{
  "hidden_size": 192,
  "head_dim": 64,
  "hidden_act": "squared_relu",
  "rope_theta": 1000000.0,
  "init_std_qkv": 0.0331,
  "init_std_o": 0.0,
  "init_std_up": 0.0331,
  "init_std_down": 0.0,
  "beta1": 0.95,
  "beta2": 0.95,
  "schedule": "wsd",
  "decay_shape": "linear",
  "batch_tokens": [65536, 131072, 262144]
}
Each number is 128 + 32 x the weight over its row's rms, rounded and kept within 0 to 255. Layers, rows and columns count from 0. Numbers have three digits each. The size before them is the row's rms in percent of the matrix's.

# down: layer 5 MLP down (transposed), 576x192, rms 0.253, rows 94-140, columns 64-127
# up: layer 5 MLP up, 576x192, rms 0.244, rows 95-140, columns 64-127
down94 092:057152106139085144109149141134099171113127117171087104168108107071072058130149135111138162122077118077098210133186087144183154130100113077178135102150157125116143153084163149123169201115138136
up95 098:144093117098127167143188169112100143120158140148136127113078108127162038140147052124112168083152099140049162146099175184122077105117135082156089124181102116111204085144137176145101096064077110
down95 096:097134157160165097135168082069124113120106123067173150178100166152091207106102121124162156127168139155133120130133082171151141123086108161115140138097083087120127122163155117128105132148086155
up96 094:127136186136163140131123110221107148160108085083083145197134046065131146119085162091117145111163167177126165175080170132062143110113120139095077157149216145128198109146133153167131110108158105
down96 098:111081088152093133127088164052132089116111068077082120137119153087141101106078146165171101120083120114084170111150146155164146170148109084152111176095178096110116153098113089118085154098148104
up97 101:135094120171099137102158145088139122204120106086081143116140100220119142101089101153096117167184129093098131072132131120096123087158083185099073150167103130138091127124188122088111127105149120
down97 104:133130134104161087140097173108196118162161131125094091173131082098108152134122110107094133130109111089063164162107206108130142115119104103154182120125119158143154138124218078077123195128099157
up98 100:097112108059116117091181140110130178124077122139139135119165126123143108201113124085093139139096098121073122156155186107147139158093141135198177179094112129198061113151140121125172124152190165
down98 104:094114087148111145132152109057112101123083131067099138079143052096112118094127118123156148165140141154195180155129116040162171072112150189162124119158069103085096164112200159108097124166161078
up99 099:130170166101090129122086120115128171118131167116130107175084149100138141161099203095125091136099093182206097092076169164118113144125103100108170108180148041118143126121076148102086184153127102
down99 103:150179101125132100142118148074116147236165167177091087138181156114117165192153100148108122168112114158123118110088130057191041153176093102143045115067160104109160128153119085132128141179097147
up100 088:127154132142141091155100122087117098118066155091162130141077120087146064110175095127128115133082151107168090149116190089088128201166155136088148153163122189137093099025122147108065143108167141
down100 090:149172132128083105100085147102151079148137089135099143160132118138122135128123091114161133166204164090069119187146123118144157158168174153142124164133120057187124114168132092057166147151111100
up101 101:162127114102136164199174121144165128107116158173154086098149141132218106113096127114124116148103166100188129139136220133098151180146127149133151159156151083125145112083138136101126138155153136
down101 103:091186109101091126108172178171128158096113148162109147107115159159131157185105148090151091092091139124088156133131129113109187122093153139091090140138163125112144117113122154133199157131119135
up102 107:100126174136131142138083172113162138166070132143193161095139101140161116130205165123135155094134131106187092122074147179105120135147114175108079128159146117186150132186136131114154081138092143
down102 105:142116074161095139143145153145127154105148202152175100090071142102114201131157112113132200115147076074127144159138070152111094122128127126132150122156088088133170134136100145090204104117156110
up103 082:132148109162147219166135164186110152163138118155083113058118097103091193098098143159092150104117128123111142156100040104121147102137136111080137110151169083145131154093098134107192143126143117
down103 096:165160117122090144135133135154164164140105165121141122197164145106088159108060158054124107158124155095157136083158114115115135145150097080124172115164150113115103105136178116130141150078096158
up104 106:166064107113117137157148124112157113130092116191140121146130145195143130087182088130135128108101173183165149123133166054166185105155155165160145162182104132137128097080125143153162121150108130
down104 099:185110152127192102137094088117110182173093187056203137111176078163108103164163083167111151120106150117160115113174075103138079135115133152099186127127100114142166191161135131114141179071146145
up105 097:054122119120103133160199141122151148147130171130072157119110146193127177128076138139136122176158116132084137152152147096147153179136169092123108092157151071097123160125146116103115107144093113
down105 100:125085160166131168136152139104109163113064160105045112139121132150135098096157109117155098120138103168182168159149117102116100112140100129173070092135091128131120158147131123173124075136130122
up106 116:122127190190226119112118137140094117167121128180159099179149109127131093125067215157190161119102089144090106162161080101141119104137134114147085104144136116142122109154094140102156114149105172
down106 111:129158153177188179152103127125167150162161154146142149150121104132102058136099145116194086132115152117136146147204137148170081083127102148084094121185161106162186120119163091179149135129141212
up107 095:142127142137113083117135110165119130142126158090039177146099148137149089194158044141172179127073223113155115105064087118188129131106084154142148145177114142119125151147120102079140115104105185
down107 092:113143085133122185177218101120121043166108150163134152140145107118115104118093077116055099136087115108126142117119110070149071146141145131131114138087153109179104092147147134073122124148104173
up108 103:126103117109076162098120071071135113130095111189157103135113099117072109124152109108125138176132078058107117169149129128143198139166244097136139092092113186150139198153102127134092055121156119
down108 101:147135121109161076149178130160144102158059141124180120126148099147127141088144104094114178098140096133144178145203086078199099125132159172123171134112143126067194102157136154113148164097067134
up109 100:136133076082116096087118122090091086153123081181116171157192124144161192123192080114110161197168099168157149124162124170091093086159149138130131145110153082123189113085129125096052119146106095
down109 108:150135125113153153163129084083130127139128122125125152112111086099141050134116137105094179113100112155162106157093124094145105067199043100194067130126133088181156066100172056111142107112119128
up110 101:128158133206140137167182122170128194072124143129082179169146181126077157113165095136096142150198106115073078130101099100099140119161165115128104107089122137059142182118126121120146107130077181
down110 103:115164112158147106126117106129164154156086096122134136134110082166078159122206089081138167148158112101104077105160112105150141120112107121137138097147067104094166115115128143132142143158150176
up111 095:121199230133158146143096209117052147141104089124094124143144051135087104139122123092142131136117101112109125103083122146152080132127151108122175106174064203127165156131154181134130131132158143
down111 098:076089077141146186080089122094145139110133180113164158124096166147153195157147166115186112119168120129122094168143070159113119166123100135140107106188094144178170071147118088186095121099163126
up112 095:231123199074087121111127104176120131099101124116108130163132093145097139145111143137143101180097143145070109130070155082140129187066081103147175148121141131099095141160183145055190086130101097
down112 098:191153125096111138154168099143176060145149129116124186154171164119088135086093189171122062127117157121136108111141134076185150154158170102181087128126149049127105115122180115151104109218140177
up113 112:136150080162188164075127134141124122105158129154107110088130156106076152174104132234127142175136060110120152152047118134108115105127127102139096152136085110101165123119098126132122124145111148
down113 111:053147104151118151109141118085179134079119135167162047108132070129168115107088198069092124119219133101106188117123103131130134178146136138094137165117157048115138115192118159139146119099078118
up114 105:148162149063128110123141132174078157176099131139139135096138106099083183168127166101177125175105174168127139111129129142104136151166017117136195150129138115133079158152124155165141123168101176
down114 109:090118098074123188109172143104172153146084144155184160116165076141050131101106115174117143111193175098117088156147072146116125119141165051127171120198132141109139124114141054162118164113087165
up115 095:117090088185170157107118113167106102056160173135190137133152087088110150156122120159136138099142126137195141166132105092103133120173121131116141152103152102106151153132161143139126135155148123
down115 101:120101161174149104123118140133119121154122129135137223184137130073161129113112122129142134096150059156186145153086201058134138129187140103156102056140138139173114117050111174136083070111120086
up116 098:100105170144115098109080134114074130149088096128127143161105096185100094164120080156137134098094153123136131115132164134137127094102191115097142172117122112174109147185111134120098160202130142
down116 101:158052157128086075151113116131156150189100070147132101161119109112150121075139121009131148085123102131130138199140145093112130111141182099155106108097147118209138136125106143079101155110109107
up117 101:139080076113128114061113104069162150191147111194194177190152096126128164136141130122122137133124111138103158181136190155099126128162082113112098166107153128100116064157121138131136090102157140
down117 103:134162196125108149153135111128181156109127153152171178140129131079130199128106098174131109207111112166111139125153173061174195099122132103114105102158120135158163168173144109096159101127093103
up118 096:179104157099119144128149080091101121111147096176094076142118086100125178083175106105102125177142146139113082093120161105102163144113136130107138140092131098169111163167161130093137181123153104
down118 100:173101149113116106144118105139121090089166115113141124148167157150161153129134149144067131154151192183118119110076092063112100164138131205119097155124128080106118172069127124127128154117129112
up119 099:112086138102083079104108122112112102171109116142152079117165109141131138118089097132174125092075069118148166158094166147147130132150157120057161097123151124128128152112136140120112096071128051
down119 103:096105111086114138118075105125111163107161147157171173133094135154134168192098087117050111179128091112104154128192127101111128112133095152104110137205149046150145168144125081161079150169133131
up120 099:073151115145147142090119158085096122110126127092102145202164122140057102116090153095151166159121097163150126133094144104168158127130044146115131130158118053157117174182117101047068120193117148
down120 101:105064073119170166130156103163142124154116170082094174193108117173093104126151166114107167133163143160146155163153102104116091098165098135116159123188080117161127098091135159112108119087159099
up121 109:096099126126224136116181135167116166116132135203117161123141183155168156144142170118120114173060174114076083156071141148141136248161146125111142133025145108109092159084125091118117113072169170
down121 103:121108163139195126154198094132156128192145126132085120057164115127146140099107104146094168090153110121126156124102117121065146130102113167127153126127120102171101124155143137140169125166148092
up122 103:127105105123041148163152113106134123112174135127122117119085061128114144096062130110147104103110136073131120096125072188117120090119084070113153165134078124187102159117076102110198128117130095
down122 102:190145100151127164109159112178094155117106168152106105136145156155102100117195119155149104153129163123201099102138127080167144139139169153125109185097076186147145154141134161101196099115102117
up123 097:092195064122154085120082146143066150133139122094116120155111106166165151114135191085164153093155120070159115118153130160135163067163158134097169121134130127123142159141108117089085096086062110
down123 093:111144125147145110158167115168139137087150149138120105124098117054084131140141100061142124112133115130150154134113173178117091095167137097129116203129113127138171121160161169171127127145113093
up124 093:132110132063113112083153131118143121154158154113085122155115129119209158137092111099107125158105093102147071162132161161113148150098133119157160144129095128120137141140118137110114139118137143
down124 100:132162105142100181166147139122107088151118097136064104113143158151124187120122102170087095152132136097190138067113124121109169120083160153158083106102110120154167151144144073129150158120160246
up125 102:133121142084090119079125163120130150145108101090164120108089150140120203124082110107123162158095162130153107168112109131041152114161106123120099105147123107155143144127169092069150092113129049
down125 098:105080103127162110131085088132114126104160132079161165139122209176144097136181180115132148145161123209108119170080089096140089100082105241162126054172127141158175124150139076133139137149148159
up126 100:144122115200144058186136138182146158122076163094105162105082145136153157123114094165126065084148162085131119096090066153121121155169114143131152131115108126081124132175075178122101093148061119
down126 096:125174121112144118192106119141175115106085167142107125124162108182139132110160121165144100110147156123121112117140114155106156080148192223202117146084125090116117138180169109062136145152103144
up127 112:144088165118089095098086105165100109115235111082082105193075095112125083129122057122108125164115095114143135139151075121070094157134168127081154153134138082114156125065125145117101094065173102
down127 111:141115107169139121176142119167122090143137080082120141123100185137125112120079120129134167136122188114101112063183103121135081095133118143194167129146145103145113105192143131123075146134156147
up128 105:134115156171111072118088143150149131146095165117124150123220140085101118108068184153112146172096202163095155148141123094172069119142096164113149097134104170177155129113128143113122120122172139
down128 104:139152147141069113117040153122075147087141140171127103159122197082153120158182120139085174165133064164149130189116108115102125082134173108123128125144145117088132173124134150117116180140106159
up129 101:142165106140130125160153124152101107160097093192136141123170134184131152147133114144066139106161085129105137124145098162137134112069096128146063058110138131117091179088100075155151087147186194
down129 105:115137091197132110063137115125099199153168096135089113075142124174095154102090129170156137123149132145148097147113112251165086153103127084116144098121141137118098117132108124128152171143075216
up130 118:034141116145064156158152174159160172103108141106167042104098137091115116189103110124091125119142143097102086134120123155149120111133142154139104107095103085123125152119105212122117136108124107
down130 058:175140149144134099133105147127149088161153111139163132182109150065106128127110079157142093180116150124157155100132139147147104170106162122116136097167154149160116087145112102141128112111085093
up131 098:080173117133170063119144112144098151146079132081113115132106125131171138151064139160115179177133079085152086197134104149094170111135153125128167088063124055098089117184145114105106158130188147
down131 091:160101125124116170110105131142209151138080108101150109060121077152143085121125102091130194138137103163044155113092137142140134135182128140117093128155137087149119183171130132074119112166103145
up132 099:112159096107121076150113134153140115091119149132203133110163111067149098141138107142180149136081058176123112115143183103100109132100176097169176122102153188094099132134095152184070119117111129
down132 094:094186117116108129142163110183085100046105108124125073091159134125099107117142161084118161150125127127145132146107145125171127099125140084132161124131088095104202047111095086118211136126177038
up133 096:140155138181095123102188129139115116111132108079148185107191132101135094131138102134079154093192085122130130097168110122158148132114123110075119154134203109110153093118153158144037127093101149
down133 096:178078097171166137137100134084099128102114167089121137219176144114159121085117201136068141062121081100149081119116161111122083124148161153115127120081045137138109122130084144107165117107105094
up134 102:194106136159095179143117115177091170127114132070115075147169137103156124083122084108190107126122166163136120172112099129143112136152073177205115137130117138095151112151102121122168129069173112
down134 099:144171137131126164142154183109123098135132166142152163140042086157117114151047120084144086212136109136133146116134171128154190141121133163141144120178091106188072156147059145150121113172172151
up135 091:135094116111150189114134142130169125091170158120058154122105112166121132131078175158103127140099184067169072147131134153124099129113065162161115105124110123108219202101097095132131099118172152
down135 098:150109143137148102130151094163136186146111105119096090171113121078242097181134176142108071106169077142153131156103130133136104134064097175156062120148117083150141180090146122147211130152143188
up136 110:110158172175151101158103158097150118070084142085157147089127072142089170085145127165157162109113137140159111130112115097161071125117157113148117140098115109112154123084129140121156148121210095
down136 109:125117130136070165121186161137133130047134153153094165127120122155123104153096081097161165125167144197110155119160170088163110163120154125165153110144120127096079104106155174106117152124120170
up137 108:121119132146141126076066061155160077138127124081181130132145074081079148149144125158098166146114139130064109115110134134101173156128142160176189128143125129142096118118115132050163136134092087
down137 107:128122147215121125132117146140180101144077122167125122165134108074166097100182098164095153182150083094082106156147089077163185110151129107125149099105131084050112201097147120080155193104175110
up138 095:076161090147160084101090136140112173138193147166108167087079088141092158161152097161102135129138085180117082178084147109129112112139099162176133130072093104164158115149104108057065136137124108
down138 101:164088111171086108167121104105113115094080127132071117125150107148139176106091153137130194092120111069176107128183171063143142124122133114162110132120109101095185152153052116082139096154114132
up139 095:111136175138165125102124111112153144147054171114064113086170150128213159158171125055137129069091160126120187104150135112102144099183114099156072141144132127111086150171120144119096148149067165
down139 100:134114107085108116147085157124147145113180141047071155120204136117107162119224128072178112146096137155091081163129192173106081100113082140124115132129143151097138106142140125120116056169142191
up140 095:094123080177094125133092134116155143115126076068177148146155112181125174091117134096159145161131176112127083129188133176113105125145139100150091145124127089092148152151122111125096151138130133
down140 097:173189125171173136096169134169044165123088141106147128143121090118072105122143088119122125145145110157167135083108132177141073097097143133091190189171139084113149044124137196117134153085182126